config = dict(
    d_model=192,
    head_dim=64,
    attn_scale=0.125,
    parallel_block=False,
    seq_len=384,
    train_tokens=200000000,
)
Each number is 500 + 25 x the weight over the matrix's rms, rounded and kept within 0 to 999. Layers, rows and columns count from 0. Numbers have three digits each.

# layer 5 attention query, 192x192, rms 0.0645, rows 20-63, columns 128-191
482502526464474527477535543481437428516527543486572473492511523519554518529510489509546491502493541485474531521509514479552537494480541525549522515434495483487506479546474523505551504465491504
495513503502487489545470468452507509497482505501457471461497508492487485481503506475507479488472514483485511465518469465484471475505533497498575474529481480496518511511570496495503502526527532
495544525510494534456473523458524493497506489470544471468503497502498455473538559488512501469489501494430496509537538461548530513476532527489505489485472475485467483541461505459484494488473483
526527509520500500436513524480483516500518518486531534472525492496521461499481498482493535483459497498490528494502510530515522519486498527523493520496483513484440482559477484496514465509479461
493517507496460518483521525520494512509542532491573503521479495563477510491498497484537523521484519466460492552479495488552506499448540556502503491446505480493532487508495513494508483509533496
479463517486471495520490500464508508503505482483535539552514551503514489525488512505534527509474500515513488490518489520535469450472518555509510471496481474520515534530510480462474515500522516
491504483543490506513484483507491499521518520503504462413502510484509497507484517482515503472473458494485498529491509494473465539504501481521502507489477507488489514473501483451512485545518511
504516517515496502532462500473513516506492519507480498509489523506447524471507499521511455497526485515492484498513477475486474516534497500481508519512478467505501523515493453482522522467518486
509476521477485468522522495527478466528479534527500469530507531520545508465565458547515447500477554522516514543489516454519503530513517530568515526497486494456517538508450512501538519478519522
490491549435447502525472512451515513506463503509530517517488538477501476484502511568527466512436530522507500477491458473525476494492530534535505502456505454498521512547471467481538517481512525
499508507501486455511493447474501502521497510469457528477503511543535498477475536523475477486534514538549510531481489521497517476501483524514466448501503523546506545466492506473537547506518548
498497512522487503505500488478504525506490501547467472537468493526493500481504465491499483482517501510470496529454491468507504485569511500530491520516512484484562556519520474497506466479504492
485514509487485469479491533451494517497484514532482500538477471491483548479495450490520461533564511525436479510509487512510470522448518529532495479479514482480520491497535519549514515507473505
516541508519488535474499529459517480513520501496527500440513513496498466511527534492479496495492497470471506496537570512521473519512519544513516523474483474477453496498497496481473506492488507
476493519501447507509487541461524487528496538476533463501478502515501498454519469516561450530474492522458512554502486439550484477519535534544538504453482432495558524510507493495488524484524509
527475503510512472498463512519523488529476505554469512498499492469492480492524458529459490472478516548509486497454490482481496490526497478508525485506483522536494527477473433494498484490496550
484492518485487499489515473503492461496535518484565496516495504557492540503499538488482501516490499457463468535507468490518500529482538559504488493475509511497515526493455509516557509520510500
529499509494510499467485488485515527494489457523487506538485508478535485526489504512472487472536552527487458497512517470542536495494518518541486464510514502485527498549522492506491485494483513
527518502534527513491487512451501492529456507516577421464523498460555522490503524470523463506549496524489513499500505463504535510459498463505528516497497469473526495462556541510505523523474481
518512443520528507502487449498529526495502471525421495477485484489506485525471508475483511468534490508526514476470474518452509503502488438478480477562512531513480476440511501516481482500492509
480480478567482539514557524577448484490516506476506455502552465527496524513540454423536505497472527466494521521475525528500513521486488463465519511523514537495453480466540552506458510491483467
504436463525531508527510501534485527483509485484445537473508496522481496500525475508513517528471503491521506494501509556482454494486515491454502499524482520515471515469542530503474497498508498
525490479554513480492494513497507462534493477524421488465476519459561476525504490522487483482474478516547488506530510508492458472477503514545483478514486516495525506521533480519477492500477495
504494493526528540513510482488516471540515495461455521486475498476483486512524493509504463517505486496513516501534504487499495525494493511514494477519517503535501513494508480464506521508490506
483544529503425502465450560466496500521479517511530490530495478489502460493483486489512513487492513534483506516484500477547551495486499532564521517462509477484519520513510483535517510508526516
531549489468454499462460537458542501546480501504528405540514506464564492500501494503509461500548514533509495527471491476528578511476547495531482513486518479476529491514499474533517516488475501
531537502545450537513539539488486522503482524528535478536513503481500503456489445468526528486536536457491528500478525515538493476486507508498512521491491500488501525490549531552494472542497498
486521491529504500522493491504499504480483492484468492463474507456509496515500489471480511506494476505485495474531486477485498495489527466491512482538485503467521439490550519516487506517483493
505447504477528492501517533521522510504498486514510510467530520523528540541520434516503521488528510519537445543492550470523546545484501458506462522477495543527498500494481496496481493501536521
493461473520531487530455482500498522511508506468454529514478496463507487476483466515516477517491502563530488518505494497495459503497486479535495508483494513503486534483533470498498490438502494
476474535477453468509481479446481505493490519509503544452511500496496541520451494520533480530529478540484474503506498495510484496470503499509512490452526460538517491510522490522464563500511486
477464504528505470524491497515468506491531516498485556504515490487495532535457505491483508541538465522536495494494507553461458493492481479453458478504510539528470485452518490516487532494500495
488473472515511505499517519519485506508515503501436481495475512509506462528497467540495520499512526485551472509534488485483515529540500475491505463525542509482519507482526480507507464528505469
516535500461527509490460499470505490509485492498511477513479533473583485516518536514516474490467532543503522481496474451546545515479506490556523494525466486461514456568476489454540493507477523
512477485540523489494500509512492538497478481481486520511529493493533470462502490490502501509494558524543515469522459506518512468450528476531488466505501520504461515496560534534480495534513525
494512535459498548471455578438554505531511491462537495507475542525503464456522503544495511512447525492475485505483495529548480479495518525505516481482455476488506521568436489469518506489510551
478461504511471505541454471480561496478470492473479538482531537492504493494485510490483508508506477461487498514538512472492474489476509504502504490507483519505451501496528506492481532508499502
528470474507488497500492456505498535485498523502463507517533504497523489495487504470508500481503574517532509505437487527492484504494518485501465455527481535503462545503516532482564530503470497
525488480556461471512570463556472471478504538515464489501496454472486531527515440466491498494510492480503500522494539528471443524474472506490511501480510498506491528486553527509484523484463482
524505500516527529473480545468545513535475472499519471533496522524463432483512513493492562475503523487478491473550486477520553465541551483494503480543480514480487530507492525540502449543528531
480489465561533541498549485548487464485518520477490487499535507529470515519490470472496505465527453468532478490540563523472500511484476533481535481497519506514478503454527541460469542486463467
511506527504459486506480514453532503524454490515526485508451505492479527484500474517550471517520462513459488533508506520529443497473472491530533498468487468533527540536468476500499534511545492
499515512486551474472474500498489493501522478503492505448504498468492487559475555535476507512494474535499488476516500498502503531507495510512471486507512492498516500517486472470506492491510511
521490488512523531505498511546506502514502487482480490457510500462514488486506477505509510477480504491543541458498542503487488499523491472482502489532491544514495468508474499488462476503497499
# layer 5 attention key, 192x192, rms 0.0661, rows 20-63, columns 128-191
483496506510480448481501502511512518506509496480491501501501407514516489491477502487510477513512501552508482536480517520499481491486483522493445503494505480505504502468512484531495501486546518
515493539486501524495499499493509497477543501476516537510465507486507533478524501495508515530508481524510489545534509503532502474519504489490476483494499529501508500468478522478514495516490478
482526500483514471485490531521501496503521489492499518516517423493503497529496474501493503535527497517479484530462479434485547492506512480486463498484533505478526487472551490501489484515510506
489506482482530437483481497511523476494493502522517460494501449520495486463505501505498484489496500513545523527519493484493538512486502491506474541500526456479515515472542507529492497508519481
496502486506483467466489506523473513507511522476529476506506410495514489512481492493507505516528483532462488517462540495519502503483489487485454501494506488496492500493511522493490485484507505
489486526466510453476507498496514487512486516503516478518503466509533509516509521546484487510495487472502491524493528511472482527483498464507470518500493498500532502556424485505524517492497514
528511530495483523508499513493495516482522472503490480512495537479505477490535492534514496498493514505502499498529508484512534489501509516512513514486502457478542492493471524507507494548502511
486475512468518465522523527497500484490476501506472530505476512501546505490537499521508517503495523519493478522452496472542482468489506505525498469500473532490559511477506510501518497528500555
495503485496514442464509480508487505525532500482470500479501423499504515499476511507486491503543489530523480543471489510491507492492503506504440478532499506539496473467530489537513520462546521
476508500471513438486490497507509472487496504495478500493491405489532507496492516509475481497531497560507476549473506502494488478488490503493460471495470512540510497493504470501517541483522520
531493512486489524467496529492493470486521499499493477498487463484459461513459494527507513492524507494483498518535467498435508503530486499498500501504507486535487502511486488471482515477500491
493495481478502452466495497531480485485501509477515455511499474514513507499495486500475504514517503519490499531490521507504518506485493484506483460514435524497508482545469532493495500483532528
508496513488529494473517488503487494482498491491540509476510450513517516528503526459479507490545479520505478513487497485493514515501493475453472480497495503530482491495465499496484564460477492
502536513481521466500485493475548514476470472492480526520534490474511540538512461490513485527499518501534499523490500499512545510509510518481484530469528497465509472485546487547513481516484478
505510503493496469477475500502468497497525506499506503499511411497520528530486493524480500510541523549497474535458532494509494506483489492485439469491504499503498486480529510504520505497516538
468512514471519485479469445476511473487466500520490526496500507541510491482506522524512476469499480519530456507521502497465466474554497509501483453516502521539507490484486512459474543483472503
515491467512480453476487525534481515515521504486503488528493403497515492502480498502503498500533505553483495505477533505512472496496490513493431505515508487532484481481518500493480486490543493
501498479469499432484504503504483498513529506510501497501509422483493530517501494504490468513529472523531523526495496463456505504511504476488471489498496522522479473490519482520492517479553488
496499476530505520517508581512478522470524484475501522524492475463466515465532496484501493496510514517495492514496512491533489518497521479489496483474510499436487505477515474533487495482496496
498500515500496537531502505484501497489509500493508505500483590486468507496513506490511503514457493459502516467548472489508519486528487508499572504507499499503503515518487484486516482518469481
491511512530467562534500509542490543487534489479510496486503589521492495486497501512526526513488513435500514456502505538517525512467511492475537540476528476457473485489509539494496467529473536
512521533500502546540499485462521497510466491487507512493502587504479503502513496520499507501473493461497517481514476514518528489517493496498554509486511490497492495518450492495501502519445516
502499509465493478523497461453545522511493472511494551490491515449426550531505487504491493485522467475524487546552483477483502513539495506516507520483483516530497532503467477500500523525536455
501500499500520497510498493491531489475507470545473527471522567446468505505518510536495502494500506476503478496544476491494534507537509523510545479507511506489491455482518506496522506545482522
499512482490495465479487515495491487486500511490518490498514402512514506504479501498501480509536510536510466518462518494497494500490499491477442492498495495512474512483527504506473498492518502
474485507506508446491501520501476504488503506504506509499501432496513524514488510492498470497538502511514497529472521508488494517491485486482455480493498476499493508497539504508489527484537502
510509508505503490497493498490494532494524502524570461490475515486518543491539477481505509511497512508510493497510534556553518534483519491522502534487477464451503519521501544538477494487500528
511508525494504542504510526476503504492501496515526503499496562491466497508539511474499502513491508468482518492532495476512517500522478504498555515487523498456481504501469504493504487524480477
478498505515457495493495484497476505531494481482483495524504521493477502492498513508542477480494479486495517466487518533442474471488513498500499522498520436498503463464500487525481572470503548
492499492476495490476483465482502496489471504551447519469505545489528548529501509542486476469492515479560481490465476495478495499529504508470495474517475522567500501526471484498495530547500491
481504528476482521517481523499474502479477493447478496519538447525524499556502531515499471491474499530510467530458526516478481480474487472458477468472510478492505508481447486489488560480512505
496513507497483546536525513480510498487460493496506499484500572508489488503518501506508508480462502470497514448517491526506491506487494498512546505494509489492483523515466492472499517513474494
518501501513507520545488440479497495529481473481457557483526518519528514490507505509489466472462464503523520507517481528443501485461490506511526489519496531541475475504486498527501538498499526
490488497495533429469492510495493494500529505508493492504488420476478508481503500492477489517556501546526498563492486454476501495510493505506454480493500515508498511470524490518517518507529486
483493514513501526524468501468504518488516512500480478472517540498532535483522509525508500493478524467529525494499500518483514508516491457472496515500529499521487538537467496518505531488499473
483500503492503447478499496493505490501479523503512507515499420459502506491499519502509488522525510533467491534485493462509498484526509510510456486485522495526507504502497489522507521481516521
515519489475504523524506525496509497516514478518522511500489550463480513543508492518508512519504512515498493489504484503516504478527525537511514514470499485496537496481508498523507485537478509
514484520506520485482510506500494496516509492507533478496467509512506506436482486526516509508518484491545550498541483488494536474479461504513540502517475497533510521503477498506473464516515514
488488503500490543532495496522504539493494467505506516485530569504478511515498500491519502490502494460507494481526511534501516500487515503487519549512492491470487475515489526498480512524506496
492515501497529480503470486493509491504541513504521505505501494469526522468512489487499501499522508521536537493458496482526487504517515503526480494528496500491489499485528482530491475458486481
519517507515483542555507501504500524504497481534501515496500572491486503520507497495513506516472492449493502459541518510505499510503519492505568550497508505454510490524500505505498474530483502
482482500477486493500467519506472495502499493486495500505504454470525536507508500532474500496527503534474447520467513500518484515510539509496457478494484489507527488489465490514495558488504529
494476514484503495492500504473538500502465477470453501498506453485496476500527495493483488484520492513497498519496473442469500480502490500494486476501512512502488485483497476469504495492509480
506501514506509543534510479479517492500499494533501506502498586483464486496518509509495512497465505469509498480553489491506514494523514517508550518483502497471494514522495496497510510537485496
# layer 5 attention value, 192x192, rms 0.0888, rows 0-5, columns 128-191
521468535539480499518522501509508500572494481485492515440522465480489498545464535491508470519504510503522488509524514524493527482508467474494474525518535503507468484523525510485507486507508479
506497465496492492497528486492481487496535477519542465570504506546478499466501489506563537489458454478498521504476480529493508527523522533521529451527489532514492512513494492478499507498520535
486463512493502510508525486479531511522532499521490485492515487513489488515515501495521477535468567498502529489497504471499552487451472483495490503494534539533454519520512508487520483507524513
510468488474510501526513476495528501568470504543539495474488513475501474576504554492526501503528497510518512495508510535538491513532492489526487536497499522552484533537506514497494504508553468
475488500533490471478525456500486464519556511541511448554518484481511503565518513499489513506482515469487522498539483481489447528445497460454490441507541533500465512473500475513548418498486488
562527500521477523512500484529471515494484461423488546544535474552474494481481484524470496451484487512472466493493522454488517507541471505520523504528497498460544469481486479483499493493482521
# layer 5 attention output (transposed), 192x192, rms 0.124, rows 0-5, columns 128-191
516543493491519487465463466473502483438511503534492472539510492455488498497522485509472514498499468527514477514460490495525485547493509495509507510436492527513473540478458480504483509504453491
496466487497493523509481519524551499490453534442463500461510475482504500524505530484453508500505508527487452493531501500524493475490484522510480556494474472487484483575488510453483536514529508
504536504509524468489501489503483488493468526480515496498468505458491501525510500505462557504523451526493498488515505528559467516536522486494502495471464524491482515521471492477453516503481483
522499486503503499462508510482486546462514459477483469510480508480515504445537480506503481529531479526478460464498477439553506517525538489476486543503464519438459517464469507529475491520413523
468547502512529526573484557497485503524477534505491560427494491451494474466431557508498499525518519516511526446485493511525523517472502496533505476503500515484519510507466532484506557491470502
509512510472486477503462533459516437501489518506517504496528484479498521560518468494505488494482525504532483569494521497475493452462494504491513525419517472551453564507551500460473512530520486